From a checkpoint of a small transformer trained on Wikipedia.
Architecture: no position embeddings, biases, ALiBi.
Training: a variant of Muon for these matrices, 96M tokens, 6086 steps.
Each number is 500 + 40 x the weight over its row's rms, rounded and kept within 0 to 999. Layers, rows and columns count from 0. Numbers have three digits each. The size before them is the row's rms in percent of the matrix's.

# layer 6 MLP up, 384x192, rms 0.0958, rows 0-72, columns 0-191
096:473497540582439450415447501485500453614491476543442517543470495491490497572523530511487477464473565543497531438474514439524462467492438496451421518536527483564462549516502602435492548495517555532512493494509471479476548579488510517471468446505440479486465580493469453542468447420509473451511423495496506535486510501446558521534505446455581472487518539471506555474463464526465535534501560558543503497482555556431517488435490526484484512487475542474469576537506551569568449489471524501540470475477493461469508475484530502451484550485492399519496507441520478463447546471421504461
099:457532575501491478411444482452559531449584537510434521464495513540558504474484482469560502484490453484515461473574496463500545447461550581513477460553485476534517464446506510447393503484529498554486474495517497409539489580552478424531592558489527483423513430538499502509524465493472511535513471514458544463440472569503429530496517448486435495506499497453507431490516466448507562525557462469447490475449510489475451526482492536490516532474501523510488498515486472442563539565441586495557576564538508511474555508488526464582443511490533556461501456541517457508530526488556523501
103:467484550537557486506442443516561488502569493488478590512611509554432476457443588524489489439534484489490448569469522470510442529536522557521443445510583548510475482461461465564503443529452445499502527454473425430473514454494517507530534484510491529498506463472541476559539543545548449465484526473487463480545520568494563541458533545557561525484491492422435447465496512483539426483563447538456454514470514500450478489572562483469486473537478487452475549507490520516474479501560457496487544482529489539506514532522516506505544495447465461368481525498490462516585527530462466512
114:501495454568453523490476492498423491458458525493429522500492518531510526514555542531518512444543486545513499535501455464463464461525507542528476556479560489509465518492521478544488480543597547543460478541488488484425463445528540488466530393542611517472432521404529433510492479453520523499427520457486553471518472584522480531454458498429556444465507474449493522477549450489575469513527496527571439528487523482488503447457535478534444540546381521549515579538518464524568546526520526425519442539541473459483544518420540505487516488511433456521483453506526469498537509473472502480
106:475533562529484480470569412442552503476496493496508455531461520480497501496562520504515491502468468540532543557561541453554548524479514541510524450512535518492442532516485515497412561543561452472501454522467519542478556443476483515429514530469452616463519553543452540475452452482482468479438524523497504577488453629498485505482463506468486539472490495529510464551397511493475605481548542439522551506462463506524443488565490536475544518602474556502493463498462515506484528449554541458451476508473526537552499439514505474458538517466483546506504532447501549497471513436398471504
103:519470473514505508528507439534502465503556408500453468488537576455465502522519499517433507538558427535506512486458534488467534479528460479499559595579495543478553555556485584518466470516537510510572498443510488494439553480535447450497565456504519547491536504502492601428474467454582418532544474476487541518467503489529501560581485449494515514557507474507436447477483506447560529471498458483479458528548475475492479473475458496395493544568508545501451471514429411480487509532484477515560521483430440457568531514511440481480535505500578484524513478500546440535475524529474473445
097:410577528492491501502478541480566503509524513485547454553452549477475552541554519534576513472489495554524474527533529461467535446460530435475489435517593446518474476459458504482573503481535501547520523485504503478540489519459463449516550429542506512588512491535481531429487573500497468546462451488561565520458628477543490520468542500478475469477490551502507452501522497520475403581576508491500511521529465508467535516451515491406435504437486503546578588475467540529498486516487516483449482405468448532527482472494547439490503511466551541416493483505547542506490446501482456481
091:480532446485452405515521450459562546513532483581446472535486503514479487475494569499509575534524508462475550537465485548527463498528501529503491537462472500490559502500475370537434464485491477492450568452510568504566559486569468469472501542461498512491519488582507431512539486444486497530492454498498562464486528491512502540645468549517542534467500478495474564519474532442480519467540503490481483509444521470471461484440479554522487509521487537480515393542483487457507459554439459458541470481462552487510526495494464483507445547440529486525599525508466458571511488465611550543
102:558456466514509510439457467473498516380494474553551576469511546552476515522502542473502441547548470495445511527520481526499513510550553480559505523490537524454509485478545508521418533506511501459468484474538422559523523533444617373545539464482487485432490514492518483537496526474469545511487509525541384489546536507489549548463552511452562425493466455491494508529500539522467471559481501460530477477523474519470486479481472494516481468501532509493557478560474549476430460515526585511532481450476529453558453500499594480425478519516539518537480548509594494551499461561567486432
097:493504518539455516465517518539560526475489438482400445510504428490418507445564482549472518498489549499498504517455505450516525438507516553472476543467568465534603440454538472479518538560492489514462494439487471475522615464479520527520474531578510510424481483527489533521477542484585507575473434508458555450473460410510519498448426547466475497495524551521515534506550489483514481458508430521479576564486442525512541512499568527548456470487503493582440521481491542532407478522465559457496552503471452496528454478489538533527504503566518460565467498456499523542440517450453480535
094:575481544498501466448539500529516499517454503496470523476531492484468474498553502532581427490470539540527431477550500522453493497499518529594545480558546501436525410491532447539501498532475549516579576491513444490501486550528446463496428511511396431536503416445509480491439517482511527466491462525476489542470519505536481532492585529479553449491533493470468511489534522534551528487518446442407439502454506480447483451553466506500457487532499500441487518566403563548527565422464506516472572538541530468481499479508583488575509491555479501500440506593487492495506537529447492453
104:440489593588484536543509533417515429462542455504484479507388462454609473473550483476515501518537551526531422475500423513517526527536487426488515516494483593502560532484484479490487498482525413515444518566522518481531520510483466481506521561448526485519530475505521454517492549557524523497449475463510550462500478523532544443497451478476480429510473520474552552496464530441546439556499484500489560480531512582482444439570450449493548459518437560558530451485597480464513488446486514514514480529509475545518548535491470547492443474552532407508530492494486543508485521507524436458
102:498502495554577468508522449488506517537467554465409442500471449534503496463504596505398526485521508502482511529566484533467541495510484461505493455454500526490513466409467449474473482455499458513472481497536473468417486443525466477505442446537581541467543492543503479467474495483546531581470534432447496502545530536616525540521500460545608508509518485488496476591509460495443487526431511511563433506519524500469494536495423525542449476514482491522506545451555474535571451457555519556499463407511569534463531501530552523493478509519425428540442485498510428491519514482503462472
114:561509521551558558491568483491536533516599504521468505429404496449486544473584479524459538472481469483515516407494518427503502455492501495481503444493547571458487513529489473512482506507483506489454519559417540523509540513491485553488483495530531472505473555557447450536464433454528544567561529516533538489505573479467477468466513476497459560497556451539527556441543432461475521505560438530528495553468574482494437459444460436535495518464509562456478464508499523494468489528449490497472505530464448558495529540471508525444459556523518556483446427486565536403510493477437419536
097:598482519533453467450585567536459552505499486550477408478563479447498455455558480547556509421514569465543494501477511467544463440502423497551542518462377472530496481418511450456428494523471467440529446485492479554589501531534522488507518457552507576587476486444448513484528511537493482525432512491543522555473546457552482470550542518550406558501538542478513528461480514486525455498510479517509514547460489435433492533489499480453484546430485498562481490514462519463491479519492483529530572535471492534470471494445504505484505491486565437475552517526529507544528557510511495539
107:485565466511450474530496527499505443495442484491471529508572559445562507439504532483455420552468500558504505535437461507517537447407490556515537507557575534456472453519465539503487507592487468494526552416490522477489494471484447461519479510427569506478470514526513464618568427492498489520425543530448465542402465492515567493457483452515507532451461489504519484546483532476548507509451490474535474544428492470451452525510530509562487502433496508526495525560462476547464397497537504443541544503499427519437503484536520607525497477501513448525553524487506510458496529555465480499
096:513486554548507532497507516463450550536512529575505518439564556542446491388505464472544506540535491473531444458393538473507452524600470557488510491473443526484509394524396584548498468475571495483433582534529538496523525486536482470544461471469504529574510505431475542503467512527505481442395501542586507515501478570484472416569533496487493499477480520495480534553526506476446519431517568515467461484484536453446509531479512481469519451433498506526512541494482438504510465518520529511556511469467492507492496525456481563496526478462525455509445471456503578499447467470508528525
111:443485490559533534524493567493436530472545512510469493454505467539437465523424459525533525560470512542551412488542537439546521456565502508433450444555508468604556467463449557475509481477500463512498451538487550573496520428475540452502477475482477509448523505541518460478572542484503465509532540490512508529486571521442536485542533559533510500531563584540441569538529550508571504490504478496481541430519471494536504505524458521441468556485436482483581564442427493481489517452491577458551464528507453465472505434506432520475429499477534507511514545509477471522515490429432471466
096:554467500501482507462466495474566480560475481513441520593488528422448535475504502486487504464472467507497470546549484525520536512513525504485456614460498518467549523508482502556523496559465503486534559539509454575533479468528544512445452446465500531423478423505533462522491498477431486466432525501484495440484486489472508562535552551453544476521473515475470565514596500478476536511494506513457596461486549490502404470478465438557525505422474567508516472522529478414484470499522446534488483422536485574556430495480439551524505566451560568560494487439477442517530511483583487523
095:630518564507487474469514531432510441488528490545568603571470561465519577468526556528444552520486499535399497439460446514493513503533535532523477512392511537511488478521490459497460539580466441560511527495493440458516548551521468500515467435523436551599511457523505498532537493495538495500516548480528456493524481449491549482458514492472483569514473524553495549429479467491437435516448521399503463534519540486457500514474514532514518447502511518468505478509449519511490415528452501518461475516517519498521435453542490507450484547498536483543519456520548520442447510526551442571
103:455489523492540473549498558425536563473556573493376520515525481472444536472462512475426523528448538584464494493518541438504536429519535461492485367525460556415542454508450481465449482488490496447478470510468513529495534548469474526478502505545536505524545500427543475478527544517497566498483518485522568458537442493532570548485498509473469474539540563467544460520455508579518431491529501538430455545531498485526456428525437468452516435496541516505486493476457493449475528482481498522545432485518572563546521473443519477445498511503485490556511547490518487565540488407512491489
103:553497474527538552499551476586510442432501461444520520446516490409477532511450548472528465556436462520516524464544522466511457441448516526562577510479538473422498487453607502486504508521495498533418532466488464490500465491481507571521516552501482456443546553476512443531495534578467554489498574486439545513450505448511577547458492491529452428495508445557526474496529451435441469531466463517523462428452488485484534519519478563457480521468540508454461482499503534535588485477513502452447475489511518495579453451443467544509494492594523466448481465498526434476444481485493571487
098:436410486528497524508494510581552459485478495526580521496493553477528483592532531529499513431498501574423560503566439413536564516481520496545518517523498458554497488491504474597479487527485511434446584523438434495488519590504598479485526536529498533466477477494490510500533541464475423499485510508487496502453528546452534523547467526486517435602460511521445526510527522445472533495467458480474402480479555501461484438422517505430481425428470521493512546424500436464544480468467514516434482466450547457480498545486513512474507521506476488548505560539461491499511489464444509512
096:448437485515539475495459467504538494588515452450479431540457486501482495417434551461447485512461471531488456558622485498554503519504514528480465502548485479544514529497461526471481593468517483460497543509506467563486512539460519517580499428468515586460493528512551508455460530512561486478485511555522509474454475521482512517381504571468471554510534517478607423553472565490498459475506434534503576534478541472543462425517486498497480501581492525540479393486519514506498553472513456482466510528482523507467486563477521510558431486510482544488480462433436545503543456487509538558
097:512490410469454476461495559526497511515531464550506384549506510527493489507534526528438421497505497479474493512533424465523503582519516483553500451461531520514426488485524474510513459570511476508602482486476449471511446539531437547512499517459496479484527503513489439495505428529469456494509503558550487488444444479549447539526412559530539537523508496429518587497558520511516435479525467475579504522458534539498509515494477433478473469566454481501439528515506563564458561424473527508488580556457504572468441540494454508469510536500488450436514492551518440488578550489570564517
099:459410485483509518420534596467575469524571454443433461446511482471487501479547476492484495440493517523540477434547507529476584512481499494507453456523503509534491469559459451549447561455435498568499418539480449539454422478472489528450488556458490537491507515496491470552490503522471474469484459543496603517526521556459556468585450529534565484495528531440545466496548520556486523511520418472488527410499492491516483441527506534435451537526456513522484473474517513575540557563542519465522534543477503462502493463453467446557572513532502469490428495514474510462435433497528513508
096:501461514458455513444568517555476487560466479463530475554471514509516534483494532533456489494511549545511389537532466469527480483495543565570471448503491549473487515469490453484402461443458473461542525514509433491525487523455485518571469513523559595476516481536461466596456488440519581519527520472525519503475464477479431582559480547465514486553498454506503490503472476514457516477461497439520555519534514481469490516504410521482555376546496413508504545481445520505522492496469529445529562488550545452501512502497463492507546496471459481459552487398595510458462498446488546574
106:560457516441540549473597464442506513515545529499452508463561488519506464493543489514585505522499515532544428497470500500510483473455488451496416540444529506592524405495456522431480525562465481493410464470510505525451509412458546501480515571590443554536502477574491448412485408516512531483490483580422510484599520491484480478458565548464525459510491534495470524506488564475555490502434506488502503498565562524512470457497509544457434554443487481520539557510473499520485507465548518533530611515466481537478511488488483505530477496498547471461497524508466518547527479504564511521
099:485522487540447578559484511533437499511560467474523508548532474431503547533513478492528446498532500492528537445431553457465467563488505517507482575445558575532468453490495501476505528506464440526460551557502485519516495525499456566503473489486525442545559435509451447464483457515463494520477516457497491509525538546452569544462492511488492505411489514562485497463493489485431498486480470567464527557514514544442529524480580490453483532437540438543439493507473489542570538450505521429545564484525436496482533553488554567572515546500523417515475422540547455485557438458463405437
097:523580476545468545462476520458508481469466516438453503462438542487427541513499447473503512489522544532528486572440593474501453522611556444508467503528565500485452516532483526596479438522442524446497499477578474513451511456553482468546501538547517484532530515478465472462567516497480481474513479540469430477513535605506489495535562491472578475466520471513546524509532531426516436560531497492527458521470506544533500513466491567528519518367515524469478487538513492480471520504487515505568410538517453508511513461502433521496515527480437485410510524524575461557564507542463468447
104:512517483512492470536509445494507485495497485513472528519460528501519457470478546528489563470518457550445510450553528455517452544529528485485589530500507513490459515518468406566454481501533508506599464448452452445490489499408518477532548490573463499536546410464495550505527494444410580477514579504475500488477536523424537518540430408518516552507546424521548456520454494436503527571490494536470464503537518522537441537477465542476552503488471530515524476496474483456475496490470565469550536531466530574419448587508466530562496509495466509546474463529568509532611448500447495506
101:516536481544508451587482472521507555493514525477456474484469533456450479410520510566443519517476501605503507507492462532541537458499452421467454517480590515509494490507455497426460431530514451498484476508568398454487502511510560514528440412536534512472479504495608462534514499578409542559455565475493506486462464486437512504498540422590425507540456492541533527453463532493583464510538506518542504533512456460471535474543501496492481515562500533533494507553443547462525425467532563477485538509442504474530508529492524545519452533528461503507467584521482483433459518521474493492
092:538525439511521492435520404414498504515506501499479560554565483453511517550514556476502525441456516507493441476494550567588467489473544586497558493447478501518562530535555446547508481488537479439462462471485499456475517520550523575425496524510490496497494478486459573567449521528513485484540489491517544520475434569506555445537543581485508478538489498518477503528518520491436522430498511468433461461476488573482520478464492508499477420446529501468585431538510481519551485456470482485483517445472570496485550441507506544446465612537524460530497484580537578431508477453500544504
095:663410528539524522505545395520501523425469519516445552512514434534503470509470543555451513529534521481467509506529561466493415432495561524427514472527551469502517439481502516527525491504525583502416508515520453514476466462461470501553471533536487553525463452445507520506490514470553601518506480487438468462442498522484451532507528585527520463453541493500460512433458453464526481490485551479455490506471573541463453497490566492576487551452500527471510517481493500468519532464490483481459473468552508498483524525501481556461472499509438425466488448490440521606475462489461522449
112:450603444460442487461502487502446488438448436492498527536509513538445448484505500509491492507466521519469495545530479530516523492488504528552474535474469544502464546416454436458461536464463515458411553486490528475518434529528472575485458468410454562442599507538495464528457570404544492493527467502493525559512485525505545501506464496469452529598519471522525537480529560500468449504537557508463517512492470447493577490539506463467501482522407532552472528504580531482506465541437454507544476422511503466538462527491459526551560450564441542436492489480469480548485493574532535540
095:510585491580489514478520499542550507542469524515504535463543473525468497524495465501466507509551567542513552546576481563469502492479497588466537477414527516490463413441496518447428505494519550460509487485519493397484545473422530510470484501534504480465501465442517457559452464486552522494464461500544547474531503559524478543527516514487561481534601454497537510464445534468476499523461511428506538434475491420429542450522459472574534521516534487564468452474517493527479405509440487507422501518539513576520461468452497537525552515384457490488451524552513564457523474458518481524
103:547448482470539549591500506430525521477537476457492429473546457517478441487522507512522435552478464536486462537435459406489569538458489510444494498471458479498465465473452519424547547495472528509496528465455573430582471475432575550522567479562467470505563579499520529546491564461524539539486539507493523497487513508486519492475513510491499594555525479547520443463525461514518500500492586529489458424468518495466534503459554564538512449493516504577492525494456414482487459467413526492459508568443524521404521509449511512491585488468464479527505536515529561516460502477490482439
099:582431483513539469505453499533485509528518520496523488487516558455511458535477538557444456534474545497552501430557557476504472442484409475539475494500480543471503540441494542563600502459473427485530507487515539485498537498482536488517407459472507526469473556479448454522422541530446511539545447467426495435480480527514478519477495468481553503504485503471473535544520404530456533438572526477533506480464479586540528395450486546561444490493481583547489540473491511501530491618411544538519511558525469518494512496449490544560478537434468562471444529501538478508516500486506535518
102:474503443522509518443494454452485469551470480501538535485501487453442530478540487530468532542492496532462474463457563519528542507498501495512486474502554538546504559507549463502464477500512570416543468408473458545492490511455508530503448477492520465515517496476505587550540499440498501596502490551499554468542478537485510568538508486479511501463414491553507536491542544482443446483439580491512469479473490466475547511463473561599504450452526583444492467472509496460434533599410503478548540561418496466565533515513489557490501467494472493438576519451540456492471370496554536496
093:535473524489467497498516467433485462465563510521517577486507543594576494500512598433486515487465491508456520583521474502476517500482617500528516461524524551598479473489474457502487442513555548461457570470522463497507444532552535458469463447529485486561553418584476518457502517377497504481486423539504514514493481441520485561503475515443502533497476494542509539536519450529453506607495514501539508472543519497501495570489453447467449528462469525493498485483420513430481582480544600491511461456460521488542442492530455480452553488510543477542552520488528525460521483494464473500
098:411471571462568511437491496474499458522490447464546477549520519469457454463517469501434453552496470425472514517540475486491444575561464456560537508441426443512494390537520530585544518533471529549459472592506463462476525523499585554467462428462530591509443559432452462479495523538493482561488466530503519466493551476487557459497541507552479517504534497546536495542501532560479491439486513493478470522531463451479495456513532527517525493439470582478494558545514536451496435511457560519491427499456564509540505457555492507519493512517499508498395454493482483461537493487469539509
110:493463509462559452569461475514510465509567464497525475424470551425501458413435533518456472450497598500536509533428540471466449518434383439502449470478565549528567458582512470523511480525448458541511562510550523511517526511538496425517537484512456489439522541510509466445495536475477470561418507529492537457531521551472546525580517509441518443476551557494437481489572548462551546453493466509546538541498426534493514455529525524494458454488493462468503552502443545498534468438519516545455537506467536456464512501492423504521476514509502523502542586480505459484499475489484551500
101:566512487548555483466500450524518479566498424513511547453532561553559420494522552534500457525511454505548520436486484517445489490520452548437409534546536474554550519533496506480496439523529527530478439529515538547541508438502461554450488502505527451463487544442510410470487482481550463504518430489401563498462528515515567504494499478491510540508502538477459500520509526588558477530503536540535456493480522494465473498368509530518486532545498515546545479462504549490513442447529443503534515503509544530521473486411484421467540492450497403521458507422544443502538454428544499453
093:572479563502419459466524427531463516478491450513496523541492462532499481505445600487422502533560472423548473462541470535454536534506578501500477400440495416538488526567556506498528555452545490517549481477553499513567474537516524424515537476502506472517511518455498446556512537469525489509425451482478514501470468518484513533519533514543495527524507550554497437520478430486570564493478485478485464528427461511456486475453474511452525579448540452462528539519415488556521494521477482512437478520432474491553517469618545500433443526459457547528510494494484528555472501496468562467
100:491446483516531510511505441501577533505562440515500440504468510493486521510471464465461410491438573499480566508502471421510422494492488508506569531463574481521483501415488548569418529507462436585520508463461553432492487482488516553492538551557444591531474474451483477545467502484474522535546481499511576501563500494437494532521490511447477518500467485466419439522484565553473436542517536498552472460495523497564472605477502447487536475420508500503443503477487474460493489445503525464482449530565483518524466453516502445542513492590411501515530510548527518563542496538503549465
090:535475520522494500482439462495435495551507538600396503546501500516515517502573520474479463487487522486481564485501427505590559438490512558483471505506533432439498576526471500511493522515479475578524454495504552449512438475520516461492477460493514439450539438458551505476426463491502544529446534452455489502533511451503467514509546498533509506459439462556525593460523469475470570498503532493522533522539495517487503494589530501481478408428480509601471538520461472461493530473581473499472549544523437540528407496481535531526469478494492536454512536491438428582447498488518584546
092:543468435522540484497534460390514413492473483492412465543490475516524519502537528528469500517495470557542480590559454551518510442525458550483533431459470495546572567504447504576522527515482460398468431525486501440520492433509561526497510438498476493506503499410508531518479527471469533484539475449542559571482490576480502514470496513453391492447518513533496476457518563408506498516578531471526500498511541458571541468478522545523500549491511526497512513528445475520516473555523473565498464476474532603494555512500452480507506506405503488440478549498573506516552484491459486514
096:491493497547511457498526461543472491501464544506425448458524438510506478475494480479568479527514391467462435487540554539462468525498543430421526480505517431501476516488513500515433532501496552513496441505509474503550555529511529499457503504424549462478492528483576409497467441520474456516477485482568510428484527481609559454436559523538545510479441493461476478529585503465465476534526448555498585497436579507526464495512492477513523562462462495477557481539463467532524526543477509431521493478485506449425436516445537494609524510514513465461500490505542473576551467411534464511
096:454512540464480495585510544462446512505481488527479512514566476516542511462479443512506502480560540450521450450512461495536464505509486459436432498471459480538461552440516600556603520488597440471526507509525447540557544431471502526441494510496444458469462493554531545506419579457475502565517470505506497459572526544521530474534511555518424424570577531532433575510495491455562502503551556478473498444468489447500516455516465518473516518470447478541502542431541554492544508467482487499443536507505463506513513518560430541462531473543494451516541538520450480477581439481501506518
105:484524482479496511468510464423464461490495456520505463554422525508511415534470518500440557501547437503487384442458485471499527486496523498504543495543508475562501526491515487475476489464530545497510460464538444508494487594491440482526579497502562534487531480476559478510519493416486464493474561505503483527462519519559562531489455518501526557445477473527465527591513565470498576507545440418463506457503471506480471495483511497475482529547577433576464466497446507444524523499534581469541503446520562431510425468466498558568510504537523438531477516550543450493632511500567449486
096:527529438424564523467477467466507486481424443391511487460503474525477473431580514527495526514569539515523537489438460490535434506544485471532509572467474498510518495499490575474468534492524434568497454472421485532498506521547541495524535543492542509558509496490541396470495517454524534531539434473426576579486433494525501562508548560463530533468560421565473483482442486488514521495473482519493473494444513487561420468491564554495504488469486531536469534523431477546465510482485583456505447550461511493510463467491474465511429550490484509528592521528552501534523433562485506540
097:476522504546575504467526580534494466521536498460507496471558433518555501479493485459502484513580398497490552444514465522540527433508548499462453526402491470548565438525492497457475461452477533525399552516558568427534543512595522502514566513452518472528583486550561466527530526484490542510459468534549566557495500561490506460538537478480477495509599479491569482508455515468522513469447452513507466568461467528491567467401517522462546462504481495546543577495444470515492485458492509446490465471553482583497538510510448475494483528454497487469488501468499462502523415512465473466
103:493528515575467520453444494480452489528494488473554482508521514490531443468559585492498424500540483510559511498443486436503481514522463483471523513539430536467535555484500465547454430489474581494451510536512521536530572561460568456519466452521532489537537465531548512447434562530495414499477582640570599528442492536511530387500464455443513534447500455490540524481478530498537499506522505500480545478464493481420411522488541472499518489431471479473555469470515505480466510530443551552498515480466508472482436496543495524512464449524522447480540523488549502569516541501518515565
093:496481518462467569462442473489499480440439501539447457529477468487416519490529528491482567385506559511443424540521488505466473445500568513404422412511509475557472516439500463498531509489520498454547492447505555510466459514580531544423467482487483529440519560531550564431441567486479514488480509488536485464486495571497482488473524499566471525487470454528497494490538517497521488434502455542528525515449491509438540560456557538404501523485484532473471522482526464575518575525475497462510450474489520525536548615528505478521506547502540519467449535576480517518503533479418550500
103:477501490557520604454482520523460481571455482532459549455464475528534569480463459583522460487530490552444578534525506460418537539517431463544515491500536514476469493507427491578529497499450572531509527439548551471519447455481495534524521467524468507461581454470537467386506469464495477519426450474529538435519520514541541486501493561441452462515473474527451501549480506465427564544526505534448515501400508580473464497534520538554517542500485507491557562447503521494538501540475496492577509479505508456556548502423460549456444433484522485511527475474477535545525516522457459489
100:499482449519573517476524541489500494423639394596507471484467483522472478487449490587478445481467527499551508510522499465524496458473458569491404468495522572474491407488513509430497461542471450556428508437427537471547480504502512485547505515506489490453484458425510541501492489516463550555517536479564504488426497442512463494483493490486484540472562522521517561541519601483447509555537482491561491523499540479508557454495486587498517522474415459494551475487515544497517564474483450515415462524509588509535532512554456466485468515487508506472484448460484455558526490501462495517
102:526466512435576452499472510491516551479524509513503528432495502513463496489448519585493561541539484473442444436457503488463478477499544472485482502529457543533549523480506473509458518460408484447494457500521466559504453440507517504477570485493442557556564548463484552429463608543531409544485507486516591476505506498456577529475454560482516556509505519486555497497477493486511557535526515432512527534524458440554520514492513525433511576482546594472549440457419503463433523495507530493500587447533537479463573506452452523520467445498446513541526594489453506498522516461503498474
101:375555539508549426480512478487482493472464506571419537545472563545416483529521547516479485504404519556486494461539462499434465505463482492458484507503514444429510455534589473416490501566472488509446455505558494452533475530551582514542452458480521525514485488542541580483522512494529480476584512469536527508456447509480518528509520509414500483506490476544539491495514582504476425458492473444503533555567576485433526510444513488504498536526487498554493405485470536464473504494463574527487586485496447490459525478545500569524539492498459462482519477471441530486506438480495568491
105:487521510454463526451502483535566518580540489475549449505597550478475444546484522440532607556531477539468486497517467492477536518494459438474495477541494459471521504469534549491473566500458467495594528476528483507616481520433533466532594504467466476547476443537555531463460505495431468545503490481538558501461556571477494528484475541521467508548524553481487465521531490471495514559521432499473495507433525623469457474520514576510467485436468487483452503527479494514515490468460487525509553433469437546527450523538489523474439496530538421519595479411500497518545472499443528518
098:464502377473556490522485426490576515513523468556461482440490564575533537444520493545477474539444484469546455524441482515507558482567443496546455488452519480424425567497528441487488492487479488458586474480515548476504475505487537471433508526525433481530422474489504510542533533499500576504537511496458539489528495499477534414498520443551560546455493488431432494515487528535503476514504491502466520620525485466440530457506465573503474564524422519522463482486421471467554526506503516578548526489478487530524515448471496512498497484506517583502514552500521486500537468595454490579
104:448475493512534598406530473558493546473487443536489493508510481493539489480507477506518484489407481515532534496500522474530522503447451481496551569440477457504550589515551544462543403570477463473533510438514550508565536481517480568516476542515497480430568489550478470480479494582527435561574451491522519534478510418480511474520516501481546519541469523471518472458488461463561493521409488468504497489502572469459548437565494540484527548464478479519488525465460559543467535513433515472503495478526448416457437444566477501457497550552467468489525541505512544534582420436514513461
095:489534539488441536490568544459451529505605469555514514568570446494581475527439527467483480509530460510444538517502551469466471431536488558401525447577496501459455594537500475470541486479431524461525528461543474492470459492547482497466501518466495630501546570496509472509491543467514497531510425553515543529506525497456546532526520481477497489606495499461511503427515451522513511515385529437532493508472524497463562501489502519485562531476512517531567514481549462514507448523503538555538543519552483474454389468446518477496475532543508553485487535513562476469454535456507509473
102:506506502474457540496463519522476553517529523535559491457495513580539543519390458506417480466472489512427508533487530478475464431547529452517489496459483443468494425483431514482465495612498489483554532488581442498464542491473466485501485549502476494539462547433530504489526535541527551549458516456503560520501588489543532535484444523569442477546496443465462467495563487496539415490506476490432508559477493500446488486579454510484501482498503493501529490452496461593410524497559474551566535499496479592448439519536449555514552471575539512523506492484498479531539461552437442527
093:474484503503521476475482412530481495522494507486526593495549460475485434461422525525422538484500477361435504487465449491501500583546508557536458542546524444495486471540492518466473487508446498487479538482516489520508522453466470541482478516560548500489502466491521494567548487481449541546476484525492546497528578529502569567538505510491536511563479467444450546534505517528503533505566427553460535447518578486574611493515484462492446541464473534465516493530486619516404504503483575464460485492408551475477484463546491495477481496517496492514439432537472485529514509465475535586
105:535546477521497568451557494459503469514513541489486449520499509580573440512511501492476527545478460555465432556494536484551457513554510515481485556532552541469514456504511544455453467427493523485458505533560501519491481455540517424520572526526402478540513538504442466529417493480462496445421576474499453564520540482469540527547462504515547442470479513487555498484547489492549386556482492486490450527509539531464490505521494521454425552542520435531530477515494442489469453479455435526571480431428566552556506436499554455514536507506495507495499440514567434494527491495587509460
103:449602507538524471497519493430506600528468527535489545525527551492429516496543542500450549515464502613500449488496513577433426447457536540471481538532496480519547538453534532563518522511473473481450528460488554521463498537477512417511519481484518423491536515510462437492466520532497454485550532468503471496595516503483507478558527468461510456462445443434550447536525518506517535490536482525458573436494476435538565436453522482443553539480511487550504551562479498510456400460520503514516442515485518544510496440525545517436486541500461518468500506445569484421500503560554543530
098:538489482431492508447543487490469466437504509534490584503462503588518495484573514602530465506500467423527473471560511571466428524419544528541499508580508527467439446465452450505406539555532553484483534500530468475526452526509465544524538425536480533522543487475548473495521531480516535512448485553468530512537500530483522540447505575531403485485526509573451507504443477449578457493548457436472502528493495499453492472509463485549487527513536508460461455494547530490428553484485573530451560553492500489473484459524553470552497536442514523494504485523476532545529494373527563524
100:488493518519534510532573469420569500556522471395419431531525513538515553489495562449468448443447526570462498475488482469531532544485529561493494383499452504464492548501529501522497495493505488415448548516489539522495526522496482502452517506519584469522441481470456497517495530539510380510545483486481586482525524455569509495482495472487485502490533470490479466475526514494503553524532477463486536557443541538511486532511469502531456567532413572453476405558472508547493435459500566568528433512498420539494477484555481505532466460533575559529554501493516454501458491570513504544
092:467475458498487545531510550495403593534437502573486499500430568520536504534497506547502579491582467476432506515466544539535521551511585485467489539572445515566466619464537577520474511456520419489499475481504506484516491499481470502467525486523436533497558438500520516516484510496498485460483498505492504520473488513495501462447509531439440483519494471437410485499483533436523498473496504563561524504524475572478510559489506559475439507433479511521428482471482481494467526477517536503436525503546430578532437512521459509478588569433460459455534556517497435547557449500470444532
108:498506483537502459524530456538454509473486551580460479488561575493478472542512493472568444489536473593435485513485455493531509439451557536396506509529516518532531473496472540495438449438438525460514555487492600524493436521491524422498458516491427537461475495485433520542496510479469459462542581521444539479506481434490515488500550483520480448559523536509553461434471462524563500546534482526509477474476538489474500480580590539543518514498497558526443576499452482501543490444534505495506464493424419454416519512495480447479490524512497506473516566462517420513478559583552541520
094:542581506438486546451540496477561479505495472478449524518498561528461514478494472464459511558417459488506520551514532458478509522483509521543494487460479529519542494551534473499514439534465462537468546525512540441421441525444559499505447496533569528539492493488538477545476463547548480484542516484428497461474503531501528534496495550498525537575411467420458454414411451503490567455567574441507544404544521546507592481488459495513495536520536473498549542551497508480548512473401490499435596575502541474499505476485478474442533579523486513528508518538554491441500465488491450465
096:496495506454469477480544501511486497439592558522487506472474540478524481540483519507476522465462514488505513562547465486474438471564492571482505474513502486544536507504452563439475553520391484492461522536478540520509422514453511552496519470461474492428474501509497458425526487434506507533495503496497564490484472513610563520483473528586499537537471504433476467514516532492426470458515558401481467513457537513494493495481512448475435555498486547417512490484427540474527533539551459478507541438482546505423613536442481470500584534581479530474392525586489475540478503511488521543
099:472541465558493535507489514489525524504561521537479501507453550496510506519545505472533469533478498500518540465529450452554489479526492419528499449428511489457563456477472522540548506511491497479554541478533515453521464493510412441498518468495515471552476423409522546514427579556428473560508538592532519525474537495559417522545462467498570515545495481398453510420520490533505568463513523517504423478598516450472573490498477564560497472538494460502531484567522532483513569447436496451481469460496458541525498471438448515486499582577512551424535488547470535475473503525496503526